From a checkpoint of a small transformer trained on Wikipedia.
Size: width 576, 6 heads of 96, MLP 1920 SwiGLU, vocabulary 8192.
Architecture: biases, untied embeddings.
Training: a variant of Adam for these matrices, 1449M tokens, 11055 steps.
Each number is 128 + 24 x the weight over its row's rms, rounded and kept within 0 to 255. Layers, rows and columns count from 0. Numbers have three digits each. The size before them is the row's rms in percent of the matrix's.

# layer 2 MLP gate, 1920x576, rms 0.0455, rows 343-391, columns 96-191
097:138144099171139103172110148140117172114124134145160139131124119093159148127130075084125143121155085128111062142098112169124066098098138126136124126103116129166101154176099141175156153121148179099096125133140073107121144143165158123082146095132141136127124170114158146140146167117106110109
094:105104151176139143164137124141162096125106099151151146156059132137130104171071143138146137096097176155119135116081141118109134064148139148129148156121138138133153154139101130093120167137090132120111124096105092174133187133144127114159127102159156117144104126131115140117128167122142137116
098:122097116091104106087118135164111130111146136159125156118116126097135144105133106121113104138181135138112134107141114111161122127129140089148176149141128102113111133151121122106129108130144125106158117152190125101083132134128121087118097138132119112106110141138112131137162099115112140105
102:155174122145143117135151140108130121155099145152110127167127111115162148107130153143086101131158155115126134139075107131124202118126117139168150080108130091144146138099126132126143146094109148156128147123123138141075106117122144111111146109125163156124114086140168152105171117110156141127
104:117084090112134108103151130138112114152094156115085140103127154125126128137133165129132109149152129128127149103109129129121111131120139126098132126148119154130114149162133117146139108076161167148092145150137129092161159133119181119108110099117128072128125112140138114208135112082122150161
101:138164152115121160111132109138082157139178127115119127133110122133118135154157102139105122092120130099116116104152131117116141114088107121182192141107128176138119126161120072116130132114141099131134129116130124101159148137132155108165110188149127160133148121135131137106152130107149108124
098:138087116123117163118143080126122118073124095137107113098129136153163144114124123164142099118114110153114136135099094140129106145128138103151150103156142114110125135089085158113091092116146156121102146146109200140073152138142112097138134123157131144118154122176121110096146109123109098112
102:141139154109166137147093187125117138155109135090165101135116118112143143140127151128130083158117132141125079122154130133147133118082156130164148150127111141081147146132077086164163119137144102105125134108144162140163159130147134109160147164148131128130100114138145186135093087107094129135
100:149139148133111135137103128119119081115135156187161138125092155102138148115181130106120124108133111135128130122092125126157108130137074146148100123084146131125114148136113169154144166100114138180121117137076130131114129108188124139108085154114139123133077158108160114107135141085148115130
102:119151125116144162080156117125139129149143142104143132138119130159064115117119091134139110161161099137145155147101147148125161160115130136106171111150146137144105105124147088137110137086127106129123145085125128056100104158155116139147200125095106088077132129130093148110128120110107151095
100:110156129108146131088066103142150140131109147102114168132103165119122109080172078135159166108123091116140121144149105099122128145147112152112102087043133144134092152117127107136142133121113185083118118143154127098144186146155101108097127129134111136128156085128121163106128132170137158137
095:126181135171152136152163101119125117149085087107168132136115097147145119100109132154100105145067104137108130136092156126124110128133135166148124103147166104131115114141094119133125133108090153197122117110103104158155084136134164131118141149120129162123148118109140100110134124101120106148
103:082118146174126169127133095119151111122139078123132135168164087119140099120150137145153160128074122118072132150107103123103161148111122082134122077105139147122144124150134147140128142100120142113110179194108102129140127105125104119121138145110130109172154135090165113132129124168170111179
099:166101104137099117153132148112104138121169139115117132112142136159115165082113090126124096113119126141116146161134160115190128114068093165139121108121141170171167118138104166136151111147147088152161157146085121172120142078132121124124148106153132129137129130115186085097148102141140136127
100:128119133077115162093142129107136090159102166144091128104080139120126105131109138154103159108118130132138103159107127143100150122166115150165136112123123144132136095118133119121136123106142182141140115145143111104127122178139119121085110159081117171124123124132152142152101138117087167125
099:105098188172124095134147103124141081139141136152166124114140134129093149152115122152141165138154116099117142145113183129102126161116132125114127162157166138100132113129153124135131094154158150131071158144094105148162120117135141127143147087144118120074137161145155072128115129115123062130
102:098149134146121144164111115097148104153151134087130115143121133158117149115195088126107134144131106178178109091123123140132115078116093115086126123067114114147112104166083148151135129171119120093130127140132128130071109144137151155149165141147127134135106135168104162131133154105103120166
100:127172120153088125174160143159105126169114130140126108130119117144078085089112093075096116132139106095130100160168136104136118086118104178146148102125099119115103129096128133086104132139131115158158145147138116116120138099104137131149113102079162159118173127084142119137147108116137112139
099:083123100129117147121146111090181101112082129114128169086186133070134159112165126149152099099122174162112103171126136141115108127158109113124131111133146128146133142111128118108120149099143164129105171123123159150109125151151143081138096162126123148170120123141115163116136158116156123173
109:131161094145125142169165113085130101124111119168133140147079141123099127100129090164129129094104122085147145104128118162085126144115132143137114105115126110091149113110091114149084158159136098133097150157090115132140120144119136117127118139150125125092091113101101155127084131067136128136
099:103105116107182120079148108083154138114099108130126148136169131089121108115112138099139183121106157125107112108105119097186156118164119146088125099117110129121128113135079128130092152129141134141126138127087110112103145084166093134126129120132081116136078100130123108103120116112173118113
093:124071126135131126120138134115195139105143120148113079104148119131070186128101160148095155095101154164142131131114100135111114138076127104143083089189130084140145175124069131147129116135106158093150108126141155135141119105139132128121122075145140132126151177150081132133097140140075161153
095:137111129128141103130104098173117152122118095103115162123089128090133121118128119127152066116102132115099140153105115139137187115099159110126096166129111131163153093083143086133144124144120120119125128125146141145093147163140128170096137117085139126168121148147115174130113132126136118102
100:121118113164125142110082118121157151109147146106131143114103120126126111082173058149184162142152124087149133102091113115119135123125112125164121128128146141146140144134084151112102130092162161133123172153106137172107154141133154115223107122127138129098112101134143126143124117133118140133
105:123136165136132142161149132200110130136116170122107115128106138156143165155116144120143129129121123152088142147159132139134104100110102120124125102130117134152129160135128104145136137129109118086173149125142098077136126137099087109105190114113120160116116117106156134168142147079156152152
098:178175084110121161160097088147104152103095119106105106156145099122139161147142107102134145139073161107161115101122119130130149118159106117165155114111123110084165123135082092132096119118131125098182126133122125167107125082134092163131117150159089122123107113105143092139134166128150103140
102:135128131183123101139157082124148132141086173146166155108073123139139115108131133158116126090127117118123169148097120100116119097131138087149116101166157096108108141109135170156134108110098164120113137124118173092149132145115091169147147124122112120139127112168163143142102102090127135129
097:164121158110123122116077118108143119099113128151094109130150160116110137086146154135133126102133103118129090126120131143128142136090154162124146134117151135092112133160156087116148105166086102142127148123076147151167114111131117119131109109105102161122115165156160132127134146090139149183
101:148135105156100147151140149122110152095129138136147128111121166098155084174140098139108176119093120128168099147126134135121106150128130160135100125091115157140093121145127108122119118150127088127114075110144096080093095130159118119142152112081105138120149129124101071115141139136085130089
100:117169173125114174168146126148169106137092143165125161104111163117125095116102134124136123139132119118151146163112136122167136113170124151156084132121087178154138129114074183131110159142106120106095113180122077127112147117156093123091136122109100131100110110131129131140119121143133117135
102:113160152142121104122116106129134061114111106127136143124161125102144115146101109170117133117104111121110102113128134172111134095115121127139147125105167125128165129138102129096151125132158131125091139153137127159107088104119129143131149146106164159118121115141141130116129097064052096105
101:123138134156167133145093133081112161137131130158109145105133111125127120114123116150156133139121170105100136129087122113151122136175084134089121094117150119169157146115147139134133115141129123125097139145110127107078135094134162123105145117156160138162105128120121146130155110080110138113
100:110089141112145122094174145131136139153098143118139118144140107131173125140147114096108129131132100164081145124136137113135091078115131115124134150114175137097151148132104106140162116140127128104128156166136153107113107138143096143151119158084145141086175100171117126146126138151161156169
100:132120167095123150124076075122163146162123127125119150139107138072144108140166117101129118127134089096166105137139168122097136130125108165123102107121152139093145087137127071107126080140159109112118151129082087113158095148157125106162115138149183124151140091139172130127121133153123154164
101:151142154154150136134123135155139157138100103167129138188131127179114153119114145118143127102112140125116121119121132139122109120145114121129132108122173114177109103146184136130090136083148109090161165144118167113177134124120100156148078073113081084113153106114140133137169142142141236111
099:094139098166083172139093144132185111150120132114158145109138133133124120114109135124102134126107139103078167128128164062147103161108144129132166144145162156126159156132105098159132144103146111092118143144149135165178144124133114108114164085100156097124150123095119116150099156128115170148
097:077137118166113118084136124127109163167131147096147112136122134135109137149141110137137147172134163153098100147111163118119128160122140147176137133115104129110125103129142139145120099140116120079101139123188132126155080138079149102146117102119099086134132126193163135150133093123118115126
099:132160129146127108140176098102163124183125131135100179118118132090122113130072156151105143095159109163148118128124173114108132094106125109141134145113134136138128141081141147119145170111108128111140110142149136160128120143102126075096121127146144161120161084142123133138128132133103140122
105:167120114082149100165099073177149126148101128119175137149099149129133125131124130169134137097106155121126149156170131139117152151119143119135135106135097161126143126141104116084159102108154145124123143148106171139145120128134073147108120133157138151164136158119145106132133131155128134149
098:128137102118112083116150138125134094144153132081120127195157107137125137151118111105126173121098141151141125095117102112083111090146145127143157120122106156122105166112095136122142097124135165098124159147130110149119114112164121119140081126147179111135094134158173126153099152122117120146
102:102160118157159127200119147126142115116087131136153171125101102173096109132155120124115134105159120103117109152155120132109091158133108172111141119057083117137140151118151107136118091154117136135117142123104088154143117146154152155138144112148102114078126110097161146093152113155143123105
098:130146166156129155171110134179122090152127099164158149123107158141131127140094123130127108119123138149168136124108078133134126104133088110159145104143115161154152113139153086056121163133115134088114152134146138108203148106120115131157126169095090119142155113126125142104135147068123116124
101:111118105125148117136142117131119115135145145115118119126149104134150178129163146122140096096141114120136103157143127098123126092136122151152137094145101121091136139115073121127146149144120148125118101099160129110162165119129101096096111125114131095086109144102119130136095120119073102118
096:117124138117099182114144126155138143130139104105131129084107156144124115139147135121097110136115137111155134128150102126135124116127130134128102172120147141170145113101151154168115118142098132123133135115098090074146069137169094146145115106121144150154117144112084109106097155151133084128
103:118132135113114142134168169167154104121123117142136159126104132159131135088092128133112120119104136142141154147127132104108126170116140135143155113138102134120125156141087182164134088115118155116144144167090157147162153150106177111103140088127137140084141099121115141058068126168115127126
099:179137115174142145146164100101166107131101111071111117119086110125137110114099156151145155101089100174162126103071128131104134137120119133150152100126143104139141119141152093127135149162127120147130166177066142131151160121132085144128152124130122155168119100166149141134115149099132139136
097:143158102101114159125120116109103149088100142141148155130135101140141094107133110068103156125101103152153121118150130120135129152127142175138156104110116072076116117099132102134124179118119126147144087089156111132153136133112097114139091148112152140135137140114101112148077099126160124137
103:115109111133106124113135154074154125103104147152142084121151115112118127146145099096097143149098126114123155172083099120072155109147122113128140097130146116167141110035099105113111136101091120099145133125125187155140126134127142124126128104150108124090124113130112128111134107154127079105
108:163105098122164144150123186110138130132155073140134115136137097127127170124154101106108124155137136116163100109114109155141144092124149124138183091114164147093109139101166115134143129149111116109168148138112086139093142106132143097138151143121149112121159129137096080088136133155089127139
# layer 2 MLP up, 1920x576, rms 0.0445, rows 343-390, columns 96-191
097:122112171134112144159131161118154143094129118127163161140134172167102179048132132138122102104118163137083170120141164137136138148105122116162105140103139159129138177121163117106153114105128104079116161140158107123138104121083148126087166139113098156158116136098121106098145120149122119152
094:113117132158149124156136137123108114119130129132129117140093125076125133157113132107149132110149150146149130168184155139150137113106122135118143099156121100136116081156150125164094077131152113121089103111108156139129107121149125132147097113171163156126118133132120159116145106129121133142
098:163114145135106088133124120154148125121149134072140129147131117120147126126107117146118102164159137138158134128146122138095144158162121085129116093127140090141157126128103158121151114098122148107121149109140100139162132172122076144095140131133157110112152092136174121115126180126117126151
097:140139185072121127153130125113093176170097101080146121099153101133084131144136153115142121124096090148139144156144122119113164119117124136128112124148121137156142066134152149162139125146131115098138144143118145100153110121142166122131126143150102107151121153111077108109120117159121137135
101:127137125120124147107136131120082102152108095097138133124126115124128147172078111139145132087107134124088103173121128136104153122135154063110157097157110147170153087118153135132078148116141104118148121095135152124088123145118168126140144143129151110164128134167150146121105078140087137132
102:137152106113123120147140099123095132109110112156127109139119151107129124164144136135116139137138142099110149113155179125094102134146162149127119152139132124105108151120145133111125132112114157160144163116120110093095142111090087076143143125118113116113135160173123127095128153128111127157
099:116160105173187137140071148144134146155141126150146117113157111164125161109094121085147156159135132117138085112170150121079133141162118154133099098125128051092111150142124103104149155130092135108158145135120088107165148131150143148109161149124144137103125142109145127133166138153134124119
100:106141097120132124149116147114144128167159125131107139138104131094123135095175117147115111171137154103096086116161139142097150165118121114151144158092118154100142152130146146146142139143102133102136167106172136155131113112164146091166141138100090111055166136118168136131115095152152117166
094:120162113139125145115135160159153125102134108148159194155150117147113150088140115102117085164122156124082096127108095132126138139137126127124143110112115143107130108119137130156200132129150139135129118140179090127151106163123095132133117089129082092137131098145103173173113097149117105147
105:099129090098100159119105116097142133132168130153129121115175153086142107117149109103120121146124149147120140127125138136121126131115129144119119129143114127108134152160130082114111120088091134124142150130146127117118098118107137104153122138101146117114141138116120105171100118162158136092
102:121158114140161090115143126162081110123079127107127115144123124143152150132120128110110105066132144162106137112110118180138134086108183102134087107105110088119179099084138152123137111097151102115114122140137103127082128163120119147145178105138113146150120102112135133100121093079140099119
096:075146080105092125140133104132105168098126146132104130149101079173059116146144098126185124124154121105129177138116142115116114122131125130107145111137102101107133117135141069180093084146120133111139107123135103124066147089136102130092149126143099129158123089139116115112109106117138107137
100:098095144116140150094133142136166136107139125163113123151129118109115150145126136137121140120101080096149145110115102120129096126111154113196068118120103082187152140156140141093153121140147146122112112124148126130126162098155121144128117118122136131116143086137119140136079146096080148117
102:096154099164106132124111139124109138147125103110123052118139159154097142154107117127111137098124103153151108168106128109137136131171151160068119107124106156110114083108146099103105140095150103071081110125124103089133156135148150150156168168117147128167127119096107127108157102123169162140
096:150128141126084076118136191132091085111130100153117133128168124159105131144116109131141120138129095147117170077121110112120137100121133124127139089126111153130135114130141098102150152167130087074074135057112163163079161142126156172164120097154139166142130167155104148108116122141134104201
102:169145123076114144111124141143098140101086098122145154148140163077128136108124203127135125141146133090135154149084124124154135139153103119149185136125132156089105147119117096182154120094167129137149160159145121105112129090137099088098122103136148098104130151136131140107121111143131108094
101:090125094117171149160141112118156153066111164102106153151159145124087132137093113150134101129111086100146129137098130133139119127124147104160077134094096108176081081166156141110139167141106130135113154144104137061152118106119115123118115080116118172149116144127118149120173118146143137114
097:131121156135096154141145099138150136121118139174111139121112201125112143116146169147084148156185122124137157123112123134156181123122135096115115154129195112123122106122130132129138119135136130099089093108164127102153128135152112135132155115124119120111124110172100113106145168167168173142
097:126108146177130117122122168177131140122145122103137126121161141129115166107126123181108118146157127134160137106097135116110142141149090133168162122139120107146115119168152123116158101128112163183131102102149164141088166112085127086140135107149122156131136126124146091132131082072091088127
106:159112113119122153144116096127115174143145116127139112076110095112080105127114099134106140137150106102194153093143119141126152113132103121127167140143148140110102133123128121110104130077134143156113136200148131107124099149135135150127131119137145131157143134126111141135099158135177130133
106:129107142165100105138121116123091108121138129146153128117145082146160148123090139144114102106129147143149138087105106127112135085132134145164138171092092101112139181133129147141117147148104082102120101110146111139146120175110163138128153107133150173129133110120085136139088109135110135115
095:146114114151188117140108148119111167099169110112145139152106095098132126165133123169116124139153108115148126150118136126162117123105088098116143132109096111154103105186097104119133100135111163115098157135138107110081136127125144162129133098116107136136127126115138118155150129137115136124
099:115115089145117140134176158105166121125099106142118118158139161166143164134108169112106110079092145121167121117091134129128129114128146124131105170128124121112144112109115124141147158167116158126137114118119130140129166143066157128104121117176096172128083144147174120103133121133105157138
100:147145116112167153127143157169140097144140092137142157101119129138080113108079153106111147123123111096195109108106142136146131160135153132108108100111123125116144117118133139085099154141152090153135089172095144176132127108140140128145132154160105134081139136167121118095156126121158119096
095:131130115119139144170094113113128117198138112134077118134132112102125148182112134155083122108112155112171159126104116148130144120164100141112125111151096156115145084136117149117159156158135123108108116134154125142141094131108121148083153137125137141142136162120123133143125122146134110115
099:142114145140127131091120162120166144085085118100137110152144148155167132146139188091175084145139153115155126142132151136154121140176120092135153146136126156158132133101161105152165094119154124145119151132113140190139122145140145114113078088110155147142133141119126107095149174095134148133
100:075148105097126082155129110116108131126134122152101117120181120102143130118100131118102160114108170165087083121108061152099152098146125142115110158114121157140143054151143122131141147110086131150137118116114155118157091119141129114154105133168111126140130135136101108162129145137173109138
096:160161118152162105098136121104121159103098157154150117118101175155136118082142136123139123087164157167150146174105122122157130150153124120132144079123157122135099124099126139114133156109140081144102132084127122140148126139123144172117162115144145123123113159181132115144176117119130128139
101:148105155133122118120102090151120146138130167146177127147112108132163129141153082107140117140114122121133134104116179099145127112152135161092130164140122124118095123143147122115122164108132117152112166120137140156093138135118120189125115108162092101125143145109159116132144154140136159189
096:185110109154145151162077141125117129185144113136150138122107141161155114176112178129101094130129129139133146109119101146140134083153144117101100124128123154127144164109134121098140126113124140095136121123152098091155107113129146158137183151091099115157122173142142142127181124140136095123
099:124122104090157108151124133124146065136107132137125131134149099112130107134136096121141106109140112103136113129112130100140135096107128166133134100086125109124140157158092151089141131093126105145109101154141131123127177102097118119144151161155146155124122112095181144118148188174124135135
103:113090156117148139162142085141169100108119118167103135150116178112131126126153182121127121152114149125120123123128155176166133120073139136118116161097126146157157186119122134126114155125141111163107129108133153124110124132118106140070116107079115149157149152122142135124105120115132139123
100:111128092096164163096149167109104113122110144142142114123145115117120121150151069104142162117132138136103157089138099130131138079179078103107148113087117107135108080144116095141100130112104092113088122162143143149138157167136124118099120099168100115146122119144135153095114151171148163154
096:127119113136136128140156099108107103133164142118108130127170158141132108150142127119127093121111144150149158153131154161097092088164104145139148107141115139077125094079125117127117140134113104118112081127161125122149150136098131153160078149142141130127124112093155110120117189082122141141
098:113128153172106108104133125094167116140102145126081093099107120135117124124134132150094173123148124175134146135080098133134143130134132129167139113128164102119097128117121154122142141129073137169152139122202161161162191170117098151148106097119099120097107096179104120128138104110159120184
102:135141140091128114135109107125094141137118136130143099145139085178117138119085149116091070104123126126096154103097130131119144107121132129139116092105124098164132135128128166105125169139139158151151116111128140123155164106137156125128100185120134134144154121115128152154051151086147130095
101:106128106103109135132116126140170089107119150137101148147176131149123099121121122134114127134165157150158161115138099138151137064156100156120150145182110165154183119125135141153107157165121122103078119156134150093143148128118098153178076106125132114087090184118141152115168131175090079133
098:132106144089144153139127131136160077134113159134142118117112127124139119078084149186122127101144123097118185102141108134137124177143115101114150124176128142158111126147152111093129112113113128111108132140131119152108134113152150155083119112126098089103141145114154068135098113099124122158
105:103137120125118159142103097125123129138127110137116137167111165114126117103160099137156143118157163186137128175097133161142133161094115096132166133159137122163099098181119131138108128144115156153130111115136140121098153102153135120124145098110129096169106128159077112103181061163056135153
101:131156156130093118135139115166122096141101141095107119099136066129097111108108127077126079096155170090119164070052138169144126092105133110119133114111158107103129166134146099198127147121168154085149100132155173137148109164125128151113107149130098122106109137127141160147093126131151133149
099:145136154135145083148142130148119090156143114138117089159109139139136141103159123143134102153113110125073101122145139145159146131116129125156137132092151140102163110110130129120184120142132131126098141130156111098090146127170104122115142137174151098083115143094141093099096154124102168103
097:119149126144122114132102145136152112098149118130159129125110124126145139110146126100125167107098104183165170135107162101128132135125174133143134121102098125127101111100115137124138115124151124140112140110112145124113139102137155147085141098152131133097109137088119202102126109098162146152
102:116126172175126105137106178144136128160129113101117155097114133122121108131130146166135162114101135150144125114111092124113148103113090135106179083063087077114140140129108076145150090163138158171160145115142140150077123102164120084145144082159127130135148152152155110105108150119108155144
094:146124135111167154182095136115132110133116095161173113145154163106152069123070135120128158103143155122127134153203127140141120106136127131138151125069107128172130149153135127106133093116142110180103085099095130173084104111081130119127152135180157162102123155122142078092136100128160112111
103:113168114140124145133134149098156121144071099160119171136145159170124116098125116110122125134154136102143114119133120145141143147106107152154174116160149121171128147138103141187131096094087143149162097136107111116126103134057142133113153103103133116120144062129132136109140133144106115150
103:152131068146095121107159130161118139127123116155125138144136155165180118151164135178093034131168067127140102123122107100126123121126138120125168101154151138115128096087125137113114107131135108068143150163123122069131113135105102119131086115126079121115106090146129107126162124109095091137
093:079119123144127200117101172147137079108121109078179107077149130128108089108078111159114159116122136174138117124101124100128150111169100126123131143104149126127183132138125119158118141165109096130117169104155132147143139134133115158131120161135089136108153148100121148136130147110124156124
100:107126084158133159105142121155117134171132100157169102163172149125107156122165133165147095142156151124146114095138135143103122113157098136129143129084114124144120111156129128112109157142134139163109117193100088122118051160183122123085124132129086166131126119125152090121165095150111129103
# layer 2 MLP down (transposed), 1920x576, rms 0.0441, rows 343-390, columns 96-191
097:117143108127137143113101100093124114159157149130169168130114107125106137091166163090120142110144125116139129181160146132152110099176112139113118133123099121126115155142113103058160109119131125116145132120138121133164143113175099153127141108121115174132140095111091158152133148115119135107
093:144113115167127144114140142100148161135129113133120106125157064097153140083103116097106162145138122139097077111109104131097119131139134118088103167137093122131130107165133121158157124133118149074139126123149138119096128072107124164127099136154136152096102181138105134089158115110088109138
100:177125143109154145144078083113136097113134122101163111135134127109113090148110096141098107081141124153164114114141080131101142145131103152110123128146122132142107150136114189184162119112099099135140128130152153104153152097117100114108123138148174136141139127120135122167125111129165087094
098:107145146121145141090095133164136135097105142142132115162166101078154136137149121124118151125139157122168146121109097109100159103144150146131122128115149123135136151150124112114120098159122130109125140124085115115126100160121135096143057099108130182124150153116120112147135100130158089114
103:160119164129121116158134082112120140149113154075097125133107150108117144176152111125118124136136121117111149094110129146118115167140180128128144177158152123086127123130114117146158129136173114144126122112111193142109115116159164129088167134111109125118133134113136099146146124070122122117
104:105108126096123145129128157149130109155144161159162092111118100157127090121110203081118143138108119130138118097135137128121141145144164104082119118150149138127096154127154090132136150162088110139098104127101124121119151143130115143173144137146103128174155139168110157122119111131173136125
101:148148131124140164075090125145146135167068124111144139129116103118141153132106096110137110125158146140150133145103120116119104143108111095138141091149137117148144136141144095106130162096083091161118147145141133164158154114107099142127147158159101097160135156120159142147118119125102104133
103:156148092119113092159144066091155123108097147168128133109148126111156121152144128118103141131160141115114143167100137095105133100141140177079122119105126132195097117167120131083149155126079188158150143087128098144128148127132083173097120123114098111140146166155098124116107144141100137133
097:137125142119117159161093139140129136136115103117154110185141093157128136150094102063154146084092112109096138147147149116138108172150127155090136116150102164149133106108138075097115119136115134124141139088143091118098097151128109094141136133146129172119122110161148107145128073147142181127
102:141175120176139103162120166120123108107175100131116153126126143117089129151121142132109106137111128138119154142125114092120129071167093136127104157154135163130141150095103180124129144131182131160166104108122145150152133111078134141082112135092158136118144091141179136112131116143111160133
100:128128069100141165117106105167096100145134158163152144102134111099116145117150110099131115116136144153122128133101147084113091138148134134126116154111120126166127109107130128133132107135107129121135141130116188107112166159147124100109127126124176164180091112101107133114090139157122161148
098:116109143150111131124087134136150173122101137089135141170145094140131134099132121082134143138106125115074106166132104132138082113105084138133124147158106134120142149106171075148123072167143141145133128081155110149138140123117122139130128088130168136142157174152135154136116140149143162114
099:083115133147113147111119165115137089169136114094155138154171128139117124114114191151210143143076096144126188154143131162131152162148139104152085154125134130137122152141171124111146129117174135148137138139128131131137149126132132119114131125142145125123122172105135078130150114113157165140
100:119182151146087141147126144155133103133116103100152107089133102141127128144154138134162081073107159123105115140128133136142151145113132117151144133174136118104162099139120104145134101157147120123088056156105125109121116135148148140112092177129166158171110167176129132133124155115137123133
098:145099114174121138126107143155167146123116122152172148143123121097093136118099107132190156186140105153150094152123159123100141134145121118110075117146125137140141129148135130125154159125127149149144139082112102131131112171162158089178112102146130146098162141103143123120094143094096155144
101:122092183132106115118127121129124119134131150125112147157136149110107130129144130132107164137120133147120141151175144200119134134137142166158107159114158147170089096147129208140136165152100128113118093087154093086094155169104165178138072148119136127195117139151109147145139101129097140109
101:149124110101157148104119141112144106107138162080091108162154099131110139080138148155131098095116145097115116105120109135143094156147078082152151119112159117142156163113122102107149102123131100128121122107087128134099168106104132116130155128152089159168146151092102132117139121157107118166
099:163140152149070092150154140088087128115079120118117123121122116133163151117147143118128163104172142165188127159122156129094171127167141118106170143124141125114130110138130102108132101146164163128105177143162135110118096173116148141089112158132126132188099091117153132138129130154155125102
094:145128137121138111106127066132168096150133148141117113128133131092141080146166109152158117074123118168111114093147138131114131097123137142110122141110098138144081123119120174118124172088105124116104111160112118132124175122168112116145139163156155126097148094138110177144129153110147142071
100:179118152108114124111142067157146136161140173113137102140137105120102154172086109124129162174130154165085157142158124173153165111159126148137143124128129134103147161164157157095135081148148119139106113169141137136123141106087116118124146157137133095154170128141125133123145102152100172122
103:113126162099127148117146108091163126102142156095105091134125132143175119107129143134106130129125118128128129066086105115174078150091135130112107127141149145105162122114147144133147139119184134168111167104161109122145106113155116078177120077115108141096099154125159108136127105125105117117
095:132081162113129139109099174090087129108135146112091158125158112106156113125135137125107118129163107106164131141102100143159134156127150132066126140100090172144088108109133139116097108105154154112139123154124124121110121141135141121123144129143100142120114129104161128078129111100155137130
097:146148077179126132135137133154096146073133116076109131132126117134135134101127120115139115110099139154096141144113129115119121116127162144129131107151122109167128123111140113104155168126140122100144120077135131138127140138150135121154119094123136110132145190160141148134171135144120134119
101:104094145113106099172111131079116139123141141085128159115158160109121103110119149078165121111124141137128139110132134105119111121131131133103139132141108177109081124163110111131168111147104157135118138128128119160084137171120156076149145133144136110120116112148178160167111093116102162094
098:154130134111137131162185126100117143120125176133108145116144087121091102118130148147111118125150127101150151101139112076105142119075099112157127110084110158086117146109113129115108122159127070131130100130089114152095121129140130134089154143137116129103095134113158125145115115118085125110
100:142134119144074106129158111110092083110128141113152096135148081175149140113108169141114150161155166126073170157142075186150127098129129148177137088101108163090116144173097113161150094152124121093128138092100103094151142114100151142120130095146138131169153156163094147127135161131126104076
100:142152120145141144121132124133129130146196110173144150107153137150141127114105132136123149115159101110111132088168167137058119086131135119136158109130112125152176116103101117078128141097106154106118150137139163116131121090140162170108083158138105128151109099170131106157100139159119131166
100:120101139117113139134166165130137114154173108130114104104137141160136126103139084145122097112127141088106125151129099171137136125121076123151154118113107148136090129156123161122134140163125178181119107162113171156120158129079133121082138103111127132086070113111111122111127157107118132083
103:119136145086153145137144089143142068105113140118123091111139102140157112108096142127115098113132118117125150100140137135147136099106121078148159098182117146128159132106113164114124096111160123127113134135072146116134138110151154104097133132119135111136095111184070118107147139129111119131
093:154126089147125076116151115140098155131139133117125045110161076138160138107154108087131120140162116129149080097158138106119124155135156178156123134144139097114108178153142134101141117127147124180110157108122161139139097147143093152111144124128119116136142194140150115097136105121132098124
101:132165143095135143108130137128120109148114107105140151109155139142121131155116138160157118130139128120097145125127119119087124121132113146145139157106123163139114140083127113131127165118091144123099131116148152129146116088117160075123163108162144142121113128114146149147145134096132129124
104:136141117078123141067158101138132166144107137141128156123143106145120148141090114113131095118138158135094114152144113135096118121120123137139147163105083186073122113133136161151121099129139117112129124117110144138135167143115135066136138114171121106077107150134110091126122136132116170148
102:109133106152142096161146172123131122144112124115141155162133133095136125132108104172128112058162149139145124130107130110107135148144129093149127094165153156165139129106140093117086139123123144079115162075119117142139152107159126130125102093134081112158095138123177119141113098104159102124
095:117126189135107105139143112158142115126132099156130168116153100154121144132159123160064136116156152084108126117118087089097112171074117107081134131115125124130111102147128138112128136165126144120134103143141144114172167123140123135122099143127168105108153130103142122076170153113109168163
100:149127127150120124136075160153178144112121121115095151129104155160108124121083140136134111109150132121164129123094118143108141099142108140075103126099115129099130145081131145138148103204130099112162149130155141132134116160125126119112166099126096151153128118099126139120126137159139124111
103:121138119105114129132136133140106123130187152105155094094106164068101053136114127076149104112074088147116130129121131143129142132128132121158117121163154177132175174140118117149147147138162109129133129155139130159133078103136100082124160131111111101128149088141092134154138102146155161172
101:145088153128149137130081119149127115164113131102106135132118116143135130148123113192102148154120112154085162145132114096118119104108169111124141148125155117109142120128183118167126118171155114107134096167151103146145150120112129142128100122099137186115168109113109161136113126145131124130
093:199120134151139128109092088141081142127070129156148150100125176103180107153133120117146122127170138163114115139181141109168118072129153119080130146122110154155120121103120112160132128060111079135128139146120113161134109148129141120111170138139122140111148129099096149161138129144136114110
105:118103095105082126137131099121104156105115121130095142130093127133105081109141130155143077097110142124138080119137132128074139082142139133139093131135094086103152041144115094159114129165106163126111147122128177129104123104148153101113182140134106066124136140144116119140130120128139130168
100:111114150125120129138101079122104097146110125126134139100129162164097121101091099085136128144129188118122119078143134104103137129156126122153160132089132120103105118138125114128090158147149122112128077182117151110173125113149118141098149151066145122148156152129095163110149115121163137129
104:094090106090131150166159173148117113162147141127162147151113114151113136141139129128117144135136102111133101139126089134069139200122161107121147120147115132146098131140149156151118114131138132098160112166117109135132158118122164128153184161119143127156140148127118166143110132118103123082
098:125119142133129121139084154115142089133153118139170135141120125130130115160114157091169148162121113156122136116139114134108127131165128182123115137130100148168141110109114143075155127154147101083137114119120144084100123113112121126135134104101150159092130183124152119109104142114161138155
101:140136144117159100114168148096117156153067124119162129159128111126113135161095114156124123159152131159152101147119128139098090099143100135113121143137118116126131133127173164124129108128124136119146107164153079123168144153119115145167082150107082095155156119115123103129142132075121099103
095:181143152118140110136107145157149133141084157129122082149112124131110097140120131160151142140099159156148100121115101115155116096121159136118117110143180105169149072146165105109072108148135093115126171136120107108114112130091104153149117124130108117098121102111158107125105109100102115170
102:160104134156111155169145170108114154140145143118096139122126124136136106113117142171152087092156121125111094132144118183135170122143098139087125130150129125150112110102138089116126147169150119118151118143110106135127129164090091153097107136134126100106150136179154122146191167132156145148
103:097067164126145138155160105107146108118153145112101154151150145109147122081112157180104106139126122122149120126150163147097127133132089117150125105149103159097125110120122161079088121156186126103172155143132140152132084082147098148153125097127133094129153133125157130101099164099161120114
096:159108111116117100151102132091120186119109121163100128150145119119162180129110147114124103100134117120133107109130142134137097103107137111174071175186109137111107148117129173087104076133115142105107127160064129090138117073140151145139202154143126163162108111124114136102144135099110125126
101:152162152158105125158175114123096173148142131132118173160110149100144162137151124124143127118111118118158112114187128134128073127112160184135078139138112165135136094143094092182105138134120134148155127111148108171094171115123122112139157151139140141133083132134159108097106118111106171142